Weights of a small GPT-style language model, trained from scratch on English Wikipedia: no biases in attention or MLP.
Each number is 128 + 24 x the weight over its row's rms, rounded and kept within 0 to 255. Layers, rows and columns count from 0. Numbers have three digits each. The size before them is the row's rms in percent of the matrix's.

# layer 3 attention key, 128x128, rms 0.0815, rows 67-116, columns 64-127
097:122163171149136145163133124123087161125139134093097091184101107134134142128166123150123123164090144114095140181105113138110168128135144068153157125084132112151123118158152125124130133150160135
095:141124142133139148116137099136102108127171124113166165093110155113115101116125142108156145149104116172120143102094152093130147140135101128094121099125100127128190152121126144121174149140137154
078:101093119128094120092116058099096175096179125158169128131131109136136119107087137141145134149112158119117113174150153143151139116121113165088098105132094126142165128160162080127121148139117190
094:098144102127127176113129148138148114119135111145118139115180152190132154115063110130132099137144137082130099105161106119113111123150099149156123108147111148127095077090137120141130121124167133
104:089168138167155139141114119136135145105142132122110082152139119130090150146166126124097134138117153137117145100077100111123138084181135124130113135100154115125084121108104143143159145115156102
092:147131098153146139125105137100092131136125201117146137138096134101122125121144113099167094145121095130162153106099089107112161120148106142110135141125109152120101113119096108074152133141174151
085:149115143177151075102109166133122137139110117148107134101152136115133097128082161099086149141133131134114156126174123116130149104128131161110111141147127112097156127102082149174134133159102059
094:127102117103120108103123147131122147101148141116102096129119088120131136120067162126127156104134101102107125147101106099139117129141134120094137104157109093124127109126136137160104159113134096
095:107137192131128110107142050122154106143079173127130127146124148121124136117140182132147111094168111122128128114113148134124109185120119135126094150115136133150151137133063125144113127144124091
090:138115115118134142162143106069114166116162130115154168095106154069085121134127131132125128118133156102130127129145132181109140129130069076133131106101156120143125173125116147205149110113166120
093:142137150100093156105116114128110089127176165142134115109153163091120121087137112153136142127184110160131144107105130116188120091084119131156130143116109145139159091101098127171176122127133137
088:106132145112130169127106082177135100127129090120101081134136135157123125136074123120129124136130137142105142142160131172080142135146119140137178153066143149116094171134120151102126153116121158
089:114100115140132120149084077150100136109126163078162129156145175127113100143109125134138100134145100090131108096149119095086126138125122182116169132132117132125127144135124137151131077127139085
098:114108125118113125145123108110139107103148124126110145112105108120119148109133111126126137103165085117130097132126137085139094127085134157142078114120141111122106104098151197140136151117126117
094:063101147158102098104096130130167128154156116136160111141129135154146116140071114111136117131151158122098130120123116167156112125087120100092163107158116094126137131106179119144135119125114165
105:119138147140147124166117084118149154103108104088145085157148110145120136098155075141119118138104106157101155103136083137154163143107103126120133145146107111110132126105116173135105123139166161
099:141133136144123079119096105117149167111138120113126129134157128106117169116165119162121099142175127197149180108079120131114120096107124137130126125119153147144112135121111140152128169114137145
088:130129112104109126127145106058104078167138115114109100119136114127185094145124166122155094077132133132114112137093162097118183103161113121125132080154118140143127124147147107108178090125114109
082:112139170140100128147137133154134088121140163112125161128131115116127083134114066149105079116161119093137086090096133096127108122113162127099110144138120150140171142166134123150165161135107128
096:134178126139074098128135149140155141112118054149116113122185109122109100157105157138120081063146108131149130135136145144134144102125133144081118098122126150095125125133153163121154101121143133
091:155141132159117136150180138137146158100138114112166154133097122122146102116118147141154147078093145149135120139113093148149133136108130171130143135140152166145108123118147075128096131152142120
105:144145147161149119155121170143077132130134108096145152187126134114122155170152098142114095139142148157097187143141122127144137124153129117145119086112110134124136156119160108143148148133151169
114:150145135135118166153096085160097165139122105114110132159103135078124129129174124105148118108128165143077124120114121146106137106129124144132158100132144146149128179137151137117143130156139136
095:094114111126151139190114115156116155184106107117150127089148119057133113099138158131139137168133150137159108145131123173162123125133135118141115164119125121135160142160097133124150141144162114
095:175148120125119120116110134109149151143148102116120165148180100123085094119146116141110122108112120111155105130124135153128089124105144099170152143114115070173087143133113118134112130113111122
097:144113128125115136149123097100073123127136170147113099139133117087111126119142093148135103139106140128150162159090105146169105121194122112099126167100141177130124121163133119149166089186136136
096:097157094166104147146148120103156128105137081109129139144090111141110149126129123149143128145078139156130132103171138176157106129145111137161132082142152074112130149124112096141171113147115132
098:132154116138105108123125117104142082120159135141094118116140148081099119065118159115099132079091167091128099131140139110133114163124147132109149105140147108097121099112163126091062123098160117
096:109144172133132147110128133109132148129121107122148155148154116131097139143110122144113129132132111130143121171088136108185126109120151130116156138086111121149121113127085147113156154118153141
094:124128127118126118125124121111149069145161138139123132086180179149152124096079132135135137129124086107117087093140145107116121167125146116110094126139135132133123069124168126100091126105134135
110:116116104112143140117122109136088143148109123100135129164114095119115119163140172119102162127137183089111159173113130107129137103150142141115152097159120130120142177140105108123160103174153144
097:138115077109137137152105129139166147123123119091120113125125139131162123140103119138147142133165172118116157106136171163154086143136121121104147154127144159181156125125124135131106130142129101
093:124122115139121086138157141128151154127167148078079121116145113114127131114132111117121088136142101147132132120138143124117110113147139118143130120130127157143180189104145120135128124127103114
098:080163132157143123120127135114086174133098152123090152124102183107102131159067100134123136133144164143150157167161118124137165151116142157091112146101129116114157153147100099145153187161146147
103:102153133098148098084153126108173072129132147161163125109166148139161158096114124126094144149115152089147136125112163077146130172130128169114109132106128100160185115123146117104125136116124167
096:151119100147151109145138145137158160139133131111104109124116094106105168154133148135147093142129118115088165140067171134098116155136138175156083115114101123140120115088127135134108150108169153
094:153150087133135171148116176143165153081139143120094080161133140154157119163131108168107167142157147166109135133117135144133112114129104130121124100165112117164121136134175141170148135110133132
103:128132163095162116104166113129134101106128145125103158100117124144097110134131152110151132121076106124155118104116132101162130156143118107102112150120160106108150101083134147143146131147114151
094:141150159123166154148110126101099119096098095084099112141120114130132139193090145143150105128116135116135144169134129132152139121159138088139118100118101115152113133083119160163126113109158156
094:102107132134134083099114083090154147151089141144079169132133142131130126155119132135145149114173101132133154117123117139161124152185134075135134144116126112101125138111121135117136145147139134
094:111155173149148135110118123119111136149117090086168144137131101160155146137116144146138120142172132153101158136127131099192119139143125132145137109080194135138091130163150164094146148153133121
099:151108111103092112120115103094125124099132119141104137088149115135131099135132172129089124162137148117161094117175117148119142102119116114114136203154156098135134143129116116115148160115080098
094:112133141116125106128143146174125131101164153145117095122138126157125137132126107139131111119175089153066134152134167090124160156142131180121137126125139095116145136097156140101101151126133164
089:136117119124147172157138130150075158136147133084149162141158134147118096157154115108140113190160106162124133147118136196153156164129153112137118148118104128081107141119116116093123131139152154
102:095116117099142171165131097151093141119128155063122077149102131115132148133143152144127111130136126147114156102066154155119120144137142126125116111160113119152098148118137174147124147133156142
088:117148136115120134166099109136091163125141077162153128109086114104159122155142124084123128126078120106123092124108173113116154171139077135143202157147101125138114152114159142140133126129136083
091:138124143097136144105131123145136121150158190161137142112101127138133106125116148129123103115116128114156118135123120101143114109084140144135128144146123096103134138138128118112159150101123152
085:138147129067156085154131111114106165104125123106112110120101172108136164138130117120144110111153141127117100128137088155143155114136139111108128149147125129147114183150143125134083109097101137
086:158126081123120158153188102126098160148089088133146120110122101139160150146153147140190087102111151157141127154110114143152111151164141172145176149134144158149151126145138092141134142125129130
098:151119108154143100188131104148125137148075155074119104129115125126088138148148108115159125129122136132081151122104130146128135121083136156109138114062142166141113134075099142130129166146147110
# layer 3 attention query, 128x128, rms 0.08, rows 68-117, columns 64-127
100:068173145163114084149096142122108136107111111138120148173141166104189131118142122132106111126131177110080145136134089148088148121110148151129169137102136163131139113129159125119088162149146117
086:161152108113107106135105158154108099149095115122133108124069131126118143121156093133132124124096147099137108087112137157120107151166144124118137094107129151108152114123158103129104115136131076
094:184105130167149115135099116143157138129129114135145123088157148091098151109108155119148163116110093135142112153130129130119170104135147130113090149165173131131161130140151119121139170118124169
095:148087118107150122108117112108105126138117084158169125149149143137129146138151143134144151130103129125125111122144104160133118144105105115140151149154085126128130181142145133128163101127155151
094:090127126122133088127141114113160102160133132158157128124130129128118107163117099123091136087095166144109142132111142145122101143110181107144118186127186097169135132155138147172140127110146123
095:176153115079092107103155154059120108153133123115150117111147136166120137128161156111118120142124121118160116088085147153139095149125135102087132161130151137126151088133132135115148120069122149
104:136111136155087125138114154109119101136103111119161099151084131178150146095151100131100118130140168117166087125118130129158160133144129137116115139095149161107128123132118131083090140139128140
093:158112083126125122106130178100111141106151097127106124165104089133146109134082090121123173127100121125112139127148124082131109116107144137090169135107139141111078127134166105144126147108129107
090:120136175128099128123110177146105125136126122107104113128131102135129089142147093105126123107092120180103125139110129083065115102107149157152120164129096141108110152146124118080122108134109181
097:097132119106116087130163142133162138137120081129110158165164115162107123137096150100115155098134122110127135174179106136073127157162139126120110155181143123166122128157114092124074127152146114
087:165118137131124122157119101151118122156154156163092155148121158122165130111170105143118142125115046128124129122121106085113109109105131121108130154163079117128158098138154124174105108126142120
091:133163127132136123142127152106164109149133082144110093119134146131143150142136169111153189120109117143118159133123152135121122109141113085132139155163130131119160098085125146138113162104104127
094:120103099120133103087138150128109154114093140140127106125127083117108118090135128122164113100111154165132144154109155160116136119155178116159121158118137157123140116163131079114142085125138161
092:147138141118143146143152104147098109121120140136137132135108116095152124144164100169099139097053152122138111145109097114134142154167128123181127153095125161125149108165078131098137124127149126
103:141120155139121118102123125096162116128120156120102131135121165140138145140149179165144127132140119156162112174121178134127129111155132088105152128119125154170146113144110060081115113152146091
088:137101158141103148110175131137142131153113143133092126146101170132144089121145135133079189110103147109128123136169159149146181152141106113112165116156093124126137154142131117103156100111149127
099:093134123153092145117132146196133141080135144128138115126104134165096132120100111105121168156102098124153143158139114170130137146100143151146141165115163099138125128105106153114114152130148140
102:118127125121132172144141096083106156159140125145128097109112103134165146120113094116145102137111148147119176161150139162089153142122089122151153119103119103131117176126152098131112101157148137
096:161083120110112170086129094116099124140187141137142121120074122139117089134139120124134115172140159122134147094134096111123148141130142134156123157160183083112141131115130131108135150132134133
100:079122153100117134093124136110172092122105116124089105102105161133116149145127090103149136190111129123130109174129189101126107144143122153114082130125090091088148125097129129148107139132131099
115:132145089115132108098105114132141079137140142178106107108122116108120160066092156085142168108144116145164103108131106143128124119112127123131082131137133132148112119127140105123085157129125083
097:119110126139112113134126175120134133158150122132142113100120099133114120122110123128100107179144173127187127173166094114130132102139108123094134128145117112109131135160142094167122066109115171
103:118111118125122102085116153151129121097147100120129125175110137158094119144112140121138182099108119125099163107146125109089151127137119138139106077118120147137094092126177141163087132114097141
092:105121088120116103160117166158127099086135150086142095123068085148162101157125160137136142097148133161145116152123118126078143117125106129132094127165134171114184138119125137135141143128098119
096:091152133160142110104083123137141115133146098118125119133097120150185160126117126102157121097116120126089122121112120132089141140134097167140122104156167122119112139148165156108111107117152154
099:149149148123158098120093142104113123127111147151130071102147125169139100124127129125135110138157124114164125141123089082154101102117118116116177143141095180152131159093132161123119159113147111
100:118104124107167165145157120125174154133111128171149139129127102160151108152149102107142117168134093152141126104119137141156112069130125141155102123086110146134092125149143096129182156124099165
098:140117108134160092149135125131142128133163124115139115118156136155124120114122117130146168118165162115098116104139101132095128167165166088142103118139132131115134094133114092121089123136119113
134:166104114129141076074159132101121109127143102124102119084166148155110113112110154128140136158132143086127068114119121080139117112146130089133107158148141104146125114135124113144107133135136115
099:111114138151101147168164101156183171098114123129087125139117148130141111101132117164118136110147118143143132142087141149154116122108112131161155129097112121125101125098100183110103135076095133
097:085162193161119123170136101081121130137143167117152121130118119111122103097110110149118110108097083202102158142105130140138125158111131137146137102094111134090076117085142123111169147096145147
084:120099135142120102106137119121125099151082126129138150155111159137140114128173153112148172160137154082115122135096140113123152120142112105100109105136086112170139087128089140161103156122117138
097:139114132136096145158123148085129134147122156099101122132137096150121116131138166103131119106081107091144086106077133150093125132143095140140123131143156154075098132106110156112108136093147128
097:115109133161084130126146118159129123069102090101090113120117146162132131109097137129156145132171097141167082141174151165143129096155142112127168121131134155135105113093103099125147107120135091
095:128128147118100157172162085083133149143153138146137114113099159121135146114127138158128155099113148175120127148147098083147115149123135077114120079110139160133111111164097141118111148135157127
088:145121172146089149120137092158114130153115137141157130079135110125078138096135127130129107128142113107140129153144140158108166105104124094114229094136161089111134144122135149121149139137100137
093:095083058167093114132094138115148125118152177146102135137156133177139124089116147095122135116145137106080136137137139123110132066123147127136098103151135147152112139093109114142066101115124133
091:162137066140113140155102145081099163153143136129145104133146141105098107127134080121132112160145118149134143116099123122110149131092182116151159094122142161132108164167124090081150143148119139
093:119139117123179118109160155144110129157129150118122112126167134116148106073165108135097111168070156120108155115105148134116112116089156144126113088135168178155144141122108095130103100086125141
091:132103085125109117136108094124177147114085111111142139141097131117135164113124118141109116123131148115147162139151122113099098150140150092114116123146063156134155130096133119110112123125166156
106:153151125107092137117136147156099123123146157146147102197117079113105113102108124125140152103137125107141135095120106107112126117101113156130127117181098090098134126148171139153174087119129123
092:137141136159103160127116089088152172163122122114128101138125145124141159144119146084129142143120164114178111115140104185105111130134119107179175106124132152134159107141094108163153134104104111
088:131115151119116059139105159074142157119115083149149139120108153103094154137128153147136156099133155125156156097094128101120127135176134157134082105118142138145138096183111125171122188159161131
090:142152137146106116142117138132179116179125119123129176151130125163106117140125115148150138122140127136105127157126136125131137096154137130187172133100126138146133141131118165117170082116127134
091:135147096121125169170137181090130108154142166120098104146186130136103106171123140137129105141131144144126121112134107137136098092140157153146097123134148117064161093149131120110119176123103199
094:126121089163096132105117096136112138122152101146156158116180128121136104119116106115111107140112130126083098118150114119112142123152127145118136154102110152133183113172147094131100115174093130
091:067136160160112149129123113145113133148127148115164139129128092113144113107131120124138125108097134133128168137128139128111121111163148116101157135090121142088114135159137151116182169176163148
089:079102169139113109127124149148143125107163114096127122137147141108071122123075100121121131167107133108098143155152130101152136095109120109159126102154108104112131101164108143113124125163132151
090:071106136114149176094127092084162149150155138100117149128119126107139146137133119147130128117123142092110142111116108091156106129148113120097098173079136132112110114168157140110124105136097158
091:121116106123091131117145121126163148124147185124109152107151141092121143164139161137115138133130133110160138163133127104139127148106130121104134118115072150147170130179156162114122111171100140